From a checkpoint of a small transformer trained on Wikipedia.
Architecture: learned positions, tied embeddings.
Training: a variant of Muon for these matrices, 904M tokens, 6898 steps.
Each number is 500 + 50 x the weight over its row's rms, rounded and kept within 0 to 999. Layers, rows and columns count from 0. Numbers have three digits each. The size before them is the row's rms in percent of the matrix's.

# layer 2 MLP down, 256x2048, rms 0.143, rows 0-191, columns 1632-1663
101:553486501524476539421505573450506515465464449450436485527494416478454511444465491470347503457587
099:430493503527563480471484504446443487500469523505461477592571545518453434480519527521383486567415
100:461603440514593513532587515384540438489545579512472532606596504492508489490499569562529557514410
101:475520562499484433555529430527521520448527523518493484493430574624427528490582431440493587551455
101:481472478495516499464583438647465402557497482505395427498513456528583620572413442455517473591458
098:444483495603485502509514453499530513449533535535539528478556457424456508546523543486472515495451
103:450477483555496492509472507517580488520578523552504521558440550516454557552501482473602515558478
097:538468447444370546478461513489537608519556478517495490431499519507472458597464533568429463478425
103:605428528478449529602474503440472480496550480546497523516529520449525478479401485462493508544549
100:545487464528549600455627412527524514561490517514457427532468558424438502435463496539481444547532
098:628478448518535570493458476558556445447472566488542550484532424561546434602463442393510457450455
094:510502469457520550528599592330521521611551555590480492497514455549420482498510506531416557452601
102:509555505530511429475465467477474505476580476483539515554587517396560447499472532450526500451494
103:442504421535523601614468496527508520546496540498481573565470497432547471501562534514505576557532
097:477489490456481452489577532444519519521502534505492378461603491491506576523563470523530535467495
101:523488594478582561537536565507392401551486497499484378530448449478471548506628580466452526443498
098:512461472492488446461475469493564486396485525444531452542554473560532524475434450534481455425496
096:531526566505454488518489566406505465579444409509502531471464529512417452513513455483539468522364
100:521372540454492519511489489530437529339602436545464572446491561515539527551445484452529469562523
096:512441547550506519606530464505483482546441535499579476525356475543559491475618499475508426466448
097:509525516462499565508519519518517463504496473482519457456587576551558489526562524502410522606568
102:600498582588552517469452530503443503482433465496422506448525523505458416536567562498515585390444
099:540560442508513484525478396601548503486512525407455512509388516576550533453577514437579599524535
101:474476510530517483458482500521506524475512498514529484441559522520569462487510487544461542545494
098:496510496546552460472431573555474469457495496514540515509460468381590506581527514547630545469519
100:493518506518470501503422518537520532462482476486535480534469589511520503538529554371538454484504
098:521481397458458497536556487472433488616550503472503392496507556539455631505511527542486516513488
104:511461571533514520484470457514530534443527529517532588528428450473532514503386452454470601441538
096:530527469408460551485535540528481487548448525523511451502566539534473364457449473534465500399491
104:479525484549505544460568528554522570587526539504462475476434462465432495578466481444583513479473
096:516471560478582534572468473455450588546501557432556476585446557580469560514477502521473439442491
097:512526568444448544540524552468535473459488485495557451443566590516504530582526539432539565426480
102:487527502593525502425551525559505534485569481508471398580530449508556635436495487431511473570529
100:453509451515523542519511514502535543491474492545520501537579482401526608441560525459445434537573
103:560491477510476492504590568601537512515543586519491603486427503459555395510545543410473456490430
096:473562469568486579561483545582479514538501462552493477470449508505403412547623538544560529554342
100:536571468458545553527480620489455499517531516471393483499557441504501486628533419470460605500534
101:498585499487505539506507461565524426600448533459560613516508454552533493604533447614541480428579
097:478472498483483557546514491517562510488428544451506495491474435427578557574434435445512536572528
103:486442499498450559403515539550496392471517537500506481481554471438565553514488471566597457573572
101:476584480552484548463451508506502557507469456409531430543509477537548562521494524463440435589619
099:438586609620451507552485490486506417448514478605473416525553468468514517433517434519497553512499
100:524481503507531487441434540435528477456497599520510529534496492455451460575478554499534561554538
094:470497517563493511486467467510446536488479464553515513469431521447535436466461403488538426470429
102:559453476504444509529475523476557479579507517445510448512558416572492540533499502512474477576444
098:452497444489416492479599484486498543462472510479457532547498553437494498497490516483490508507507
105:464472612475554433505564569458531498474632508475534456487540494475542471453487471525531552464503
099:442573558504470514492514584475509518507559466468474497608443448465631476448489490619658509420558
102:530548497535486491515575445454461534498486507517395519429476420449527476438541469478517444618506
100:537417549447520470431418533551537525469461494498496523487371436549463483591424494485522426438520
108:555545473527580632599605456602465541565517549568493509450441527449512584447509469512514482458453
099:531515463531464466473478521544430495455529530553476433436431425483539540515484513475516464557509
101:449491418545507503430404522457431486526480490421536510487609553501543527418447525472508522447528
099:482453471546516490566489525471528435436483546442514547601567451540469466486554458544546503563439
101:601465514483521527488496508513554500571523442524492456484461444403614473529501518452560538402586
103:560518443561516412511520511525547546493458491464533463504434493588433456434340532471475520535613
097:466468552589493479445479448556524547447534535529516453398586525473558470535430536499478518562525
101:489441542531476458474538369514545531443537508473545600452507504492499552512503509440412462577464
101:595434522459414490486460470400450465502543561416507511409445447473607471466465611553506514530477
096:498520523603469474527449477545495562519480574477505520456468533473531496435520476526508513433584
102:526507461488442490543454501506475486540478457470506541554443520527604496536433549499480458552439
103:381474483495488631564402530594470552479459482479442449456484564466483497479623572528383529497464
102:563464484550489527513553497490528485516490491471396485506460532443471487468444465561428518405530
100:437525533450364598404450485454570489437548452551396467481634545547518507564471475562483526467464
101:390455475476585448433469500536578495385538408525358527553491458442623484529510438522416543603460
098:491476449500461418420474486493495495501539489547454548528508509459502562564507514550506553537463
102:377545489574511471506575565512496493567497389500502577476421532512577427478506509576534511494563
095:430476531449563477468493459411353515456432575542516451542580602576485502545447487501486538502577
101:429444412472507423418498558467469504570473436509474534472481563561556415630473435369498463609446
101:593561447488502536510537593491439495542513562476549538477488571510447521598399527613479540418515
101:546496544465440488499590501526499520497487477517466500421467546591531494538530498571468491399466
100:397505434464481526504534441529521453403433517526442513593564607403519556532489526543535449444464
101:510465517500499458504484458479540449555548448556579530435521507542551479486479446587515537478537
103:434549456514420520469479505478526374564507388463551496549514525544560415492444538483519611598521
101:548500419558505463504480475516509401557471483449520618558613446457537406627530449520505525525459
098:496415497439478564467390504484459630518507487508469517646499469435583522458480549483480444509488
096:503435410551578452524324551591539534466531440559474455418493437536505523515564391530451495534471
098:438533481490485527507455473541478412494486549533540496516607443502548536483493443572539528616517
099:460547451499513543512449468483507427546432447456539462523536442581468519456546476565495417497446
095:528560461510416492558554488499465476462506544521482482526454417455466510452597456590447473625617
098:488530497512548546468544425507430428421536504416437482449560513480498457525504578439539417474486
101:526413594529556455459457566518451495456551544543374457583568561628450429388502504438538460568467
096:473552498547403539506559407455513405533542538616515461528426441401525535488521492486556528503411
099:471555520453419500555461441583498478504438514547487389506496386536492547498560465421508538589476
099:466481431583467518497486533512485568587533503485422387550463440505506518419592528567516584414473
101:572461439512524433552518532442477455462521555596552573471555559554601454564514431528484548606520
104:484511571554500502513543532551484487535515504399474461529482590575494367515610429492517520499587
102:499535405576539503525510453491440475572438461429558561492520452408445453455404507479399463485525
099:458476539423521439514530533483505534453492487473446517550483548589450486529474599545491444532559
101:486506480550558570516539555506506476510562484452489585496505474478545423460435455495456496509502
096:513516504529519492600441519505581620550506475404491556450462547492549411540488488474477455579533
102:456531495555512448597504515464445499498438497479412546415586535405591453537504445563527470550531
102:482412500493443459519513467443493461541511454492476608538481452434609450498549550476512561502530
102:565598542562443513522484513492489492514541484450610504505421538473429499588503503540520483575526
100:482467502503437517546541426580529530552518421494456476414535516499534466550543474503469450642417
100:500477513510475479473491583409501485594476520475452470549487558469466414545505492540605440459568
102:342438488445538471425478515552519535490510511525475480505495484586522475560399491519542548533560
105:507510471572604462480493496506545491472482559530426494519448577432420526377458447502552487502442
103:506470489542602486575522485519466448522447542502440542558515476439483535497461513458508503459575
097:580602462516505526459528417459443453425536526386471474575458503482543442480631449422566508574444
100:535498488509530448501407538439574494577533502491441446485457495604492501466501546480541507516496
097:547422418504429510548514472449519449486439492513463528501512481480562512435497503451436482490526
101:521478570534471534502477579486527522498508517550439532609445490501445569558532508434463461443655
101:495483559445463461500487518491472587460508487428482504493509484476497496426527616460494480419517
097:439538534406474435470545484542448521553552530486582474523456498479537518469565471514497618495451
098:582432475520454495491571524410506426403499486596442480535510578389404475448480525466519412435498
099:424531545505505462512522511461485431459471533467532474502457419538523527495459533444449548512444
104:563459471469456530554551495510507495523490419488485523487470522506468532502507380520506525452457
099:536475545440422567405448450544514479503489504420545458462507433604413498465466591478483595412545
098:509401562533489556529460506535428354490514530543501499463557454411497533490519475476507612481540
101:463483588557523447517541428440436467492497547519478573516526519504469473442579516619523572394498
100:442503443535557537525497488459464531444528484570479466547564428489418569448523408502416423436501
097:503607537496540461529417385564523678592581475450544475378608486438438582590505573533528513556528
100:475454535407493568534553541529615549417516512445560560476517557509488453470536565444513511497554
097:581470493500435513550510482535514465451481496438469471515612499517513369503519484556572468625503
099:471597484522489495400573490443489482521577506511530498538530554510457555469555455506546434490544
099:460544517491440501473637526515466568511393511605445508404454475578453513471525423450552521420517
103:505438435522430506609537453480520573545446543508483515556496538397452465400541478440540427450581
097:440565525462472489553610555459487523528548485504566527482474524490511549535512410448428528528557
096:463513476525464458548609544592482508440522497501624467449460504528496502515405426486535416400506
094:402479472455466555520437557548485469518515508537487512502449433429512599454551538510479614462414
101:500404461518523467419444479450431416554432498547451506552522473492581496461538535601562472498447
099:509474538497454529454548526477501486499530563403543504474534561497519466521596491421539518506489
098:524487489572485445437479487475513479524474428516463491510483536345412626523453628500522434531397
102:479504484487476497456547587485365508498464513539475588605442412478530405533514475577371467434508
100:555555465450512404524543544520484554565480441548503546468422555468490442454529468547516525499470
101:444450544515485480443453457551474518585571490425537456581607421536465534546539506503582563484445
096:512434494500483501412489519529501520459510522576422487530559500512507419472568469565378397400437
100:440602482537483504521453541492454384413489505545492409462484471421498475518509426424518545591544
102:505572453485484444438524531557502465486562536446503609456465602475618530564513510587541476537506
102:548468552478516431530431480544408455410491553470527441459466518548420491462362405407482466477475
092:497417499516469439530454492523477503430457556548477552548475525546517457470347448532584450525408
104:533489449384528574482487475444472431613532488514440446564416549463419451526439500544416463704527
095:511566572534535415504513499497469486495446465542488611523450548459492431456469553483448552517420
100:481520491523427561429561458441451483491398448575496445443557460444441515460409497522479500514448
098:508554534485523511439525461421535438549429404532432417523538438453506600492472507583485631323474
099:501567471488515557573534525439513378432506527498517504452525542526478441531481527422458552544386
101:355512614558568460515430517531453493548465433471467458428436495455563532480533504510527583604480
102:636540400575587543478444557418530498499519518499489511423513547561569603550500495496490467511537
100:525504490560494501471455416532489613503587464537477525417558571475535494470474519506496468480535
101:471469528522532529440543507453584515407510537472528473453494543498492504535583457518480532598504
103:502487423468569460487453481496431478545553555528525528463578576537557507436590441471506471575441
103:518534503392557526487429528462516487542532473536536493535487471503492483524486571474422417473587
102:471492507546518455483518511433486512555431434467422566523549500423444456519526492537392525572483
103:571489532565434542409523475507485557484553455485506431531473470608497453592348453530654529485516
098:395547553477500457446400496538387450409473550473502547475545530588537528492530520447510488501516
100:528431498396530486562436502587453487476484541491562458547501510521480548426446484453518487473473
100:509508486430496519577495519442455504453482502534478540537440503506475509476483494464568507523569
101:427567500520497432521431520408485523638502501573514549563423467397497537551526455468520498420441
100:559489513413416500516585475520544447542586480445510461451483497591441553582554420481519448449469
102:510366501463551545518474576566509496529388441554457487602494461470418526516469459488503535490541
094:586447549523383486486478519544566494504499445422530538521474450586454527461436623535482525504422
096:507505352443633544458483411490485623507455457464493502457506487445513436511528489433531510514496
100:401507437431515440488536453458499418466453466535431512506511561443584468411538567565438523491442
103:516491484500443429584510511513575549426501474500520492514506516472442514530404384494515457388535
100:540497463422576485540481535565554545510553552520480557540509518492500597530455514478478479488463
097:429550545514502568485571442473564499576477525453518581581461567543562459476537572463582359582558
098:501506519509555543536537495560494458444525524411443476556515494532557453505473517488551499432584
097:522554470412460525429507548546539550505437546574487461511610490456461581521537474489415522537466
101:527486547515523509512490596490578484557423518536492448484424519595437427553439433452472483580546
099:580440440416481473390444485424553550388479447503514562459467442471343543495548511471472497418552
104:581529452441520529524527605543443531572464484446489535449603443631544400419487529492529427520511
102:581461597402503509551511492463453538497488472564455515503410453502539473411476542568482510497512
097:420535476456366495469443515511534498444510430524498507502421473476475511489494612484488461472455
104:434577511481550589514436533460479507557494451538523476472541496446477429562456503477495569563532
099:543408383463512512464437565443486510512485501575531598439492530503467527497484451550509445480485
096:513443486529583468511461491550540494519488518491541536551491559523486427394464581545481503464477
104:555459465467535462506564511505541500584526443534468503538543432546431553604522490572578488466548
101:463508454371477373392570457561457506445479513411555424513514514553461485558484519467519444611554
104:525467551429505482454398482491516507506414556509542522557470448467542457479580553443522494453489
097:515500424455454450470494564423434520491482445537524489414562460527471539527558542533472518439495
106:452493500589436354437488548482398410494543521511565530497445428484437505508471565564563550445537
098:448470395525454560568492583517518509418528451469524602565553523454473490487489399517496474499569
103:460478505538583480506431394520507583466550450511517454612555488442389473468489475504572496418575
101:481518425519473500484394451453461512489454563596514447515558471611575502510532503442631480444386
095:520581496474510492521533562462482577587539515536466476539530486429500428495555481437462486516503
102:506569546507459513546602472430528571564598498503495523536455524537535409487442588525556472430488
102:553399576439631534528426471537523513435469561464485433535529458549508488460447546534522477460411
104:436482570494615480533479499595513507442503519571423526489511506476520610531538556445533423636568
095:478495515554433555549605514466488424630454456556559507469515599454474379491461482506382481400528
098:507520447501522522517454516537532548467528506434455423494468497569489468440513568413537545471507
103:567592508458581492499414522628551441472422500474421490511456515462571502464516482474535520396433
099:557452549524412556532492508533507618472444511486558507446394518471463622426575533555327488517487
102:531500454551566496490413487418556530533477502489433457432617485539542429478463455465480517506483
100:459408589545501563511507472508569526437468475498587486498502546572455508575418455528543507514490
106:500482508426513503451509516510493609506492490452505487514456470582489616486505486403582497517521
101:526514458391493462507437493522576632491424462423523486437498535515413434577524511572484578508430
096:459487553441489522427471464435455524466509448486487463492488501438487443529593411510448508626510
098:522470582454443494514452543512543443471539477446459467477549481576474583563448559438468506367500
100:520507514518503503537431475498474447523418464435439457492482503470507510521562507474509504513431
106:458474618454506524492523412472582487552516515526447497502510560563510481487585553472508514518491
098:493575562392506456488553557591573448557444544520493523550469606561455549364436615576578485429446